{"beta1": 0.95, "train_tokens": 138400000, "dataset": "wikipedia_en"}
Each number is 128 + 32 x the weight over its row's rms, rounded and kept within 0 to 255. Layers, rows and columns count from 0. Numbers have three digits each. The size before them is the row's rms in percent of the matrix's.

# layer 7 MLP gate, 512x192, rms 0.273, rows 67-110, columns 96-143
113:148139104140083135102110166129114180155171122075214173170130213174130127029123079107166039161140180141098148163122143113101106101153099134118164
090:095134062148143122114100126147112130138150085048131153123183167091116187129103123104129167097164129077101169157156087144111129104125110130094081
102:094179152121135118146148114146120125187162123078113153095089154135131159166128130135135098146155171092143153134115070116143145215087149163168172
093:119120161193095126103109095126132126126115066091137112171142134117094161145165148104140142087111121165040109093138069149131108142154138153142114
106:135109123169156173165159131108078109147140170099078100148151158081184181135108146127123097096125145104133142130140153085086145167122109152090106
091:124132083129172173062123123113163158231106079143159135117121134086135155118108176112111182081163137143161127109131138102134136131144163178116113
095:151144127113079197096109071088114094093108117149054146151126148120111066142114149173127153127140158154104132142160125133119143150083075149153094
099:197141145120147119085132093137068061116085129111101142145043217144109164139143149101111162110133120139059166111123141080110115117153111115132144
092:090115096159135094113074102124172127174109108138135109183171160148121145130106105123080103071166100128133101097123118148139132120116140177121085
102:141109169160123105138107136131089146104159153105068120142154131136110100098108126114112107070100131173153108098145088119125110127082119168106129
096:133151166111151077050181126121128112099196116119165096097137143087127162144076164136097126068146180117121124113076152132146170141115090162081099
108:150120104134102122139088104120122147125092092117089093149120118107108132152113134089112179150076109151132078043131140099116116153114153057035122
101:131152059131163167128141158114111155087156104141150129167101141077158195116125136167142130176153094090158047075156132155121159143145142138085153
096:105129079096148112115150101141127089167126095105151070179073158152197167175117142162133114246078193123096103149122092140158083114147168102101134
092:118112161102116169113113059091157135138111095117052176160102144140124107076128166100120161095108053096107095125044164145128091160106117169167129
106:106143179070147071143120114130161175122106159115146054116126107119184218123144188164092134136071144137088195120134142083082120091132160122094108
095:126086142122097139092150118158126122125100097102108163095105119124061162123071178150134142133143161121142100147105143128123128111110134103127147
095:080114121122134086087125164100131144148119117101132105164221160099132147108142106140137119110148096077163115131131169087107135142104100192114091
096:127098115139158168150084078112129102195109081116112158213040098041134091123141118093140067058108167169136119082124165111146115146157149121147153
102:100098103144108109141105156133125155119133112122118145181105146154130197108087098158089049107120143146127151112164132142105060148088140101093151
109:110144124119079126127080108064128090083149091160120106144099112154132126111122128125049131150152078114098122180121128093121143115166166103118090
093:124151181207154104173148173196091124137172071179153093119187130134163082099138213118168176079145096130098087112110065153116132151163145134203094
105:155115096130140088066108128102085073103146178164123117146154134154144164123096141086129085134141166042090121071128125103157169121118153090091182
095:055140087118168120138140117114105031133131158141109144136144088108137123110128131107109120156157121163172119133138032081116135141109136080168166
092:133107117103101085134092182149150138106153104110099126143082135098138196129092155109116099166179129067078092151121179149099179124165106083109120
093:106116141137102192151167156083139116113102040144184131175107135177157071103113163157094092111136118139139085125185140124099092154134116084129128
095:101078088109102147117151110172122163057163080118111138082144148085140140130096153172145088154097133128075139090127173154159101147156141157105107
103:124115111085117124178141172121143118118176134076114106152125102140124156155152074092171185105146147142169079096162140156130168120096098092120152
093:145143090150105136146114148116121113152140150146131103179119205126159086144081175117113119162077162161126077110160098150165115150134117138133092
097:172128069084196045095164140141141128089123133091153091137137113139126168145082097114064136153126066126125145116056131150094076171105107110172146
110:108112107091136159057109130123084184136146137130114099159158157139019101107183112087125140155151126099101095148206114146125072144171048163163107
097:074149117054151109121108160116136132109119094113155135149136121099146118078183093126192129136171123138133072056095079070093154085172110171167091
100:104179095164097129073115128100107065112111110073146138118123199124132151151132206123149078139101090176127139156132078118075074166119133105159150
102:145120108100078136168084140051179141121150178133135075113178132141145123102071141125138101174179078131100117148095124117149152148083088135114139
097:173131183125122106096113120128136080119114187120117101113161176186126137110164116139143172135129202097119131220144122082142106233116103123165085
101:108193102133147149118157167118174119135117171060095090158107110125112160149079111086163068132125167095179131136168177041174141097113111094074160
104:133063128091156150111184116139126151150212170172154094133109136134127110139122096104113095113111160071180172143161155098135168112159090145105189
101:133163115124087128142083117140109185150119183111138076125089179113128177127131140091151136135153124155140121150110107157084186196141122089151142
098:069132177122098144110156107140171154143168110127123171160124115060112154165078151057109112124140176136136117097090108105152163093149096136106131
101:111118152154115125114148099119129121138138105140167187168062172110160129168124166165177106122099140138109102159107082145132159149114098136188123
099:153129145159156128130157143178172109141131156115134103140093137112084090136175173169120105136089162140132147171156124124127121167099130170109101
093:135144143172167169178112158129147127184140120130038093129118162134145109122189211140140140150096138172158167132128132105110114132102141102142177
100:112191106135129126133184107126098176144099129175060095143147171157148055077124180141116134177123199160172165119101164107103150103093063155171129
098:042049134164158096129126174162065113171126085163089129124126152175118139113140137124113086078098119107126108167109130163054156179110101135156102
# layer 7 MLP up, 512x192, rms 0.276, rows 67-110, columns 96-143
109:130167110148155114131075129138083146102077109131153143118148112084125109101185114177177068157080106122131181115176083161127118177070159132162174
096:175099147142159123181134116136114104152087155174103164136190176128111149125171079106168124061113168112137083128120120123076069120132164166185085
100:145163078105173198102156124094162096127112131090126172108101155140138073188160184152145151133141126148154121123138135154147114125161136125115062
096:110122104207195118058160153130113073110132150147156119105125099088130161149106119101109135129149167164119082204162137107153158189181110060084114
104:098144104105086156137114130138156130108091125115179175155136143097096131118135153089127091126126125104122191122158071165160141117145108123158173
091:158110121129051179102170144115083180162160080115157131178130164109179117115109157158078162120114076182146076149136125144144131153129112100110148
100:141159130074169170122186149183120113157105163115094114166091142125136123137119168047165091165147120198137097179157130133145220170149143088142098
095:184141152164158123145091203140147105165137141080133089124094144112057175123134132093123147127087126129135082154100136086102159114123150131117094
090:138134139110159088123141093139117105079128106161117075179172160152177156177149108143160164122094128144096100130090147131082117115151125147087096
110:103128185085117145150084158146132118150121161069130148116179147184158151198107111116134138184109116103136071145163092197124133097182128076111146
097:135145104108180100098169141100104125081045164141166128107157108118114139119115177154105194100144165106195119105101134111155164106085115166132137
103:146126136119157140172133162099130084156117107099156086088147161155176136103139141120158140189143071127149125085145142125128117161081089193121162
098:159151160101187062102144162092085110174208127165126099147107094080152106105114157163121126154178072117132127169102141158124153140191139157133106
098:105164120119110155117108106123118115136141084115149152153134109135087157151093188164135120159162072147117144117149106088092098179111155120113127
096:153160123102111108124149082157152132082124102116121105132114086086126121131117153126081133127074166127120087167079126136053138164122141123173175
103:181115174110136136120117139119119128089079160123163115118146092157104095162131139099131110072092180149114082143112141135128141137159141088121154
100:107109116174080153143080131117141125122104133126131087151127107121134084147068132116164125155110118146136161141183163122133078053114161160158145
094:152144111094200219191090122090137102132122112171131136113069096114117121119166123095101128162114184154139142126116126130149135117191152168150111
101:091121166151125110139110188150124174127179168128135104148105122103166139122135124156159156056112169131135128103120110129099127146132086113132182
098:086152094095176068128209185141135096099207079116090106146102129131104137126126135126175158181188094191067123144124140104156104125096161121138147
099:164151147168120152131107098124127181148108112147130108147119053174148069158175126107151095125110126160163119085090150077106180113113142135177121
099:087113124132146089156126124093112150167106103141078108120174136103187110128162177122107137159125182156174115118125174111164109153113150187154127
106:148126172154133107125098119158129165077136190128117209136078167033125132138121130129113148169128099142136133122079123139123168161132085102166109
097:136083133115131139190176108160125186114132105072126087134138131061182100215126097155119124045101153071119094092168151134126108080079168149131140
097:159143099150131129088072167113123113100120095116161136142069152097154101201142100122047101143133142123099169136122109082102111091142097197103114
094:164095167133153144092136163132115135107175126075109134151170068128097127151158127107084088087133084089084103108150150149151128088139182164103152
099:147122105112143097118149083129142070090158097136146100196151112132224056119122114179141076141133114167140116063136083158102110073104159141143125
097:116123107066110162182142157122120085145116143133153106144125160165167093124177146119161094174159130098160118066129155129098157101142119131108095
099:155164169138139117099132151150164156120086116100122147141094198140141145142136120109125142156052147100108150122120133129089073118116161133134142
097:172072150124156063162129139149129099191127142066126175089117119128129135122127115154095137108101113126136163134139157145100153157175108126099128
099:131083048102163127079057162132138092129055115118118085072181095140109142163079059140087073105115173113196103188122131138100133170142141171131104
097:147079158152133129113175104087144155182117184131163158084110104148136134078153083127067207132100113140153119162113121146105160153082097124157149
103:147108049115148159130122169098121165111084134181124142161172154149087135116073083150123122155119161127162156146157137140137114090129138076118114
103:091163094134175183120142124091129111139116172176184128168113136113127090140125166103076066132127124144196135133167145080142127193122143169118146
102:096140123100170140158210136125141132165142084120099112065134135129061132076121177121110101190093144171094070109132119119118110183103194070139117
105:110125149159087127091120136118132169100094108104146100144122168129160125144090127134049154158166181136164164152097145134133160106089132113071142
106:101138111182124137078126120097048115134090171099166076125117092158077084144130172202106163159165104129105139161150149142154139131141160088136130
098:114103131131092064149154122059066113143096105152184143100138137126106134118139112053147083115109173136112054169089132137161122073191141157118165
102:124143095164130112139077134089053133126110141138190130054147089137177093150094093111098120120146185122129150081141089157172089138039101153171119
099:140107151068197138159138126121119150127099105115190127071186183151110143122124131126187162116096099085159124128161112116081156134091114073112143
097:097221103101139151172058128095101117146111132160075076141147118097175126178114157080129137205173182178132110130047116140116068127133106138109197
093:169073146116110177130139167149149115163203151168103152097099198117092101161159106114144097175134126111116160173078184108078134125124132123092149
094:093114082142165148155106159158124136057105160117120161174125142137050171158126080166110148154137166164131121131102174098146177071095026159147170
100:155118157158116105137098179165101175046120105120086134048120176095165110069113106128182127118106135116103094102086100132113118146076125103138125
# layer 7 MLP down (transposed), 512x192, rms 0.227, rows 67-110, columns 96-143
097:133090140103133106170117085111124110148153135120173133160133119110129133110120144150127076181160134096125128142143203128079132096175054087194132
095:105146095158165116123159158121127134136129081164088131121139167070211138118131155085146086091083130098174124138104107075121136063167108160086176
103:151162068184173093105120105085105177087225121165150125125165075070162100083154064095108101096106113115172114114127110151106099174135143113176164
100:145116141105069169142155109171098113097081091070165097087084110150055121175065107147107095145138158133157154167145112105154211101116118122090177
098:098164133177147144133160121099122188201132172136081120120108111147145138126164149176055116108204153153080152136096062099117094138088182091143094
098:105097156140127126150123132120129132104092119135076117126158200156146169056187109126167102108067139104217127125112151146097131121186165116086149
103:164152079138140151087101163152104138126126102185141136083097152160190119143140121166116127110111109086132131083160079089160060094078157061127123
100:181137150166111177117159128106136113146121154139129154113098169105090170083164144195145169186146073101124165159139055140139141193118157152114105
098:110086167138114156115089154169115150129086135118170094102107182154103135145124126176187107105156099127131152110174148131134115101159138205173167
109:082162152146132161132157118125131117153106146091123130109169118114129170051087147117141161062115163132137125136129140095166118146164135098191135
103:124125171123155101144130118192069134160101092060151163113117138134161125168082113070124087154191084166162099121102183177140150140139182121126192
101:095065176087125204060069197123141112140151186120123157128111165173095152180104133147098111194174103140140119115087113078132126162116112119149146
102:222183116094133063125116156083095115118080141147115153166159079134112168118120083187137111148118128069149158148114143120138090110156138155103124
100:094132090179099215126068121163107112131108161111097180077079099085144081063143132131165146124134126136124157117112104134144161123127093112148103
092:162139186153153132133114139104111158099156092103168146139092192131069128119122047167142143133099154183120082121122170130123170146126104140117144
100:173149117105046138134188147116142099139150140142134134128165148121178109127146143175126140170145132104119195101101142147135145201084170083154115
099:122104121126129104116146135168194124134153102196182153101151182078162166112197122140142155128080115126112082151107106159129156068121125162163075
099:073150076167174161134105194153109155156138167093133116144093120116063157159124105129125168136076202235114140149074103110134106132178166111148151
102:102112175075178168090127111102174094146104106118145125119094128119132149189081143159101079089128158101102137085079203048202106162122136126088160
100:158098131137092120187143140078085104125111118092140126117116122173064148095113086158108099194147133090082176071118082089100076151151142145128135
098:121097114121122070158144147145119120144122104124159185121142154168196177084101125143139145145102137111130089111172130103108103076097114140130148
095:156146069141165130147187125137101084151120095132132101118119130166103121112132124152141151081113132114124081170128109126145175133157149102126068
106:152137091102105114118143147173138124144099053162149093099085175116188118162126070102118154131126103088153145158222119100161154096212112122121159
092:097182198114133141142123105105120164155138194147137117157134091158102117138118175181158114101084134096084168132148109118121133170107134163139137
096:155105141155131149136151133113083158108142109118121144133145102161125131215176121129124190170156147185137150198175138131122101058115111129146119
097:165079089102144155142083145080077119127144171126121111167142055040152142164118088152131162090154142121136125173094140143087088149049128120106131
101:115148188213095142097102128138118085130059097113094148110153160147112083163149146141127153113176142139068141180137113091130160093103107159069125
098:136088152132178117110128130142198101200132200117122163162069094137156145081131111132105091116122119144078143061168170164095146137108158181097158
098:093133061188120144122089149136085133151152155161062129134116132168114112121164115187160144151081105133156113110177117139164137119106120153054083
093:124100078106108149137112125142136068072158158149142159129114119130093163117075144180117128088153103089154115133104091151199140088158135118164075
100:121102126127109117174159121189133115196203135139051150111134094112102092123088160140117131142172103163151101141142103107066134083111156182118135
100:148106151115138151104150093124152137112155124176098157130105111119146113153128099145146118141121113087139183121083088179208100185120066144165103
097:136120141143115094119129126154111102099151115082109111161121171129106163118135137171107108106148144105169113106072116186116108156155104157150127
106:122165156083111165118112165191174167129151123128083181069131159144114124138105165107152096117179117128099142159131122075163089121079088144133112
101:109105114124162120110104209212124085134074117118155098156141153125096168101132119083147128065110109209140173141101115192105090099084117127126120
107:120142104162161148183108150146079135120093150138109125154163094123169096124156133122188141138130133142167173166095144155151147116108151147052105
104:107179106131106096168134128104094105121170147116082123136116122068079122104098113121099111148110133120052155120060168141137092136152088160059156
104:137150143085074129153121128111149108084184129109166171140148089112083101162149169195126160117071161158099174110070095144087109120143120089116159
101:133141139131111166118179094142181127167055150125144121111109118114164073094132171136135095192078182130184100112123117094056161083097140107109154
101:123147154179131091101117111091159108127176026142158120102144099106202134042102120139152151103139139171074138122112092151139138093124131133147126
103:186154140096137128104174169079106118174109185151153109123109119122132132135081183183152063174119152168119149111141129134076137172136133113095162
095:176114116089115071103085115101124133132094157131154168103134162108144185117136115129151124101075143114101117133104130148094114083061182089137080
095:142152139154138089164116089154182119175132183147140119060115086115143176117083100098115146080130089125136093143146151108110129116118165096135175
099:118152162132167115083123160085160129127168148168097166092179131132125116117101142165168092107056148141123140081164152135119124148172136151066069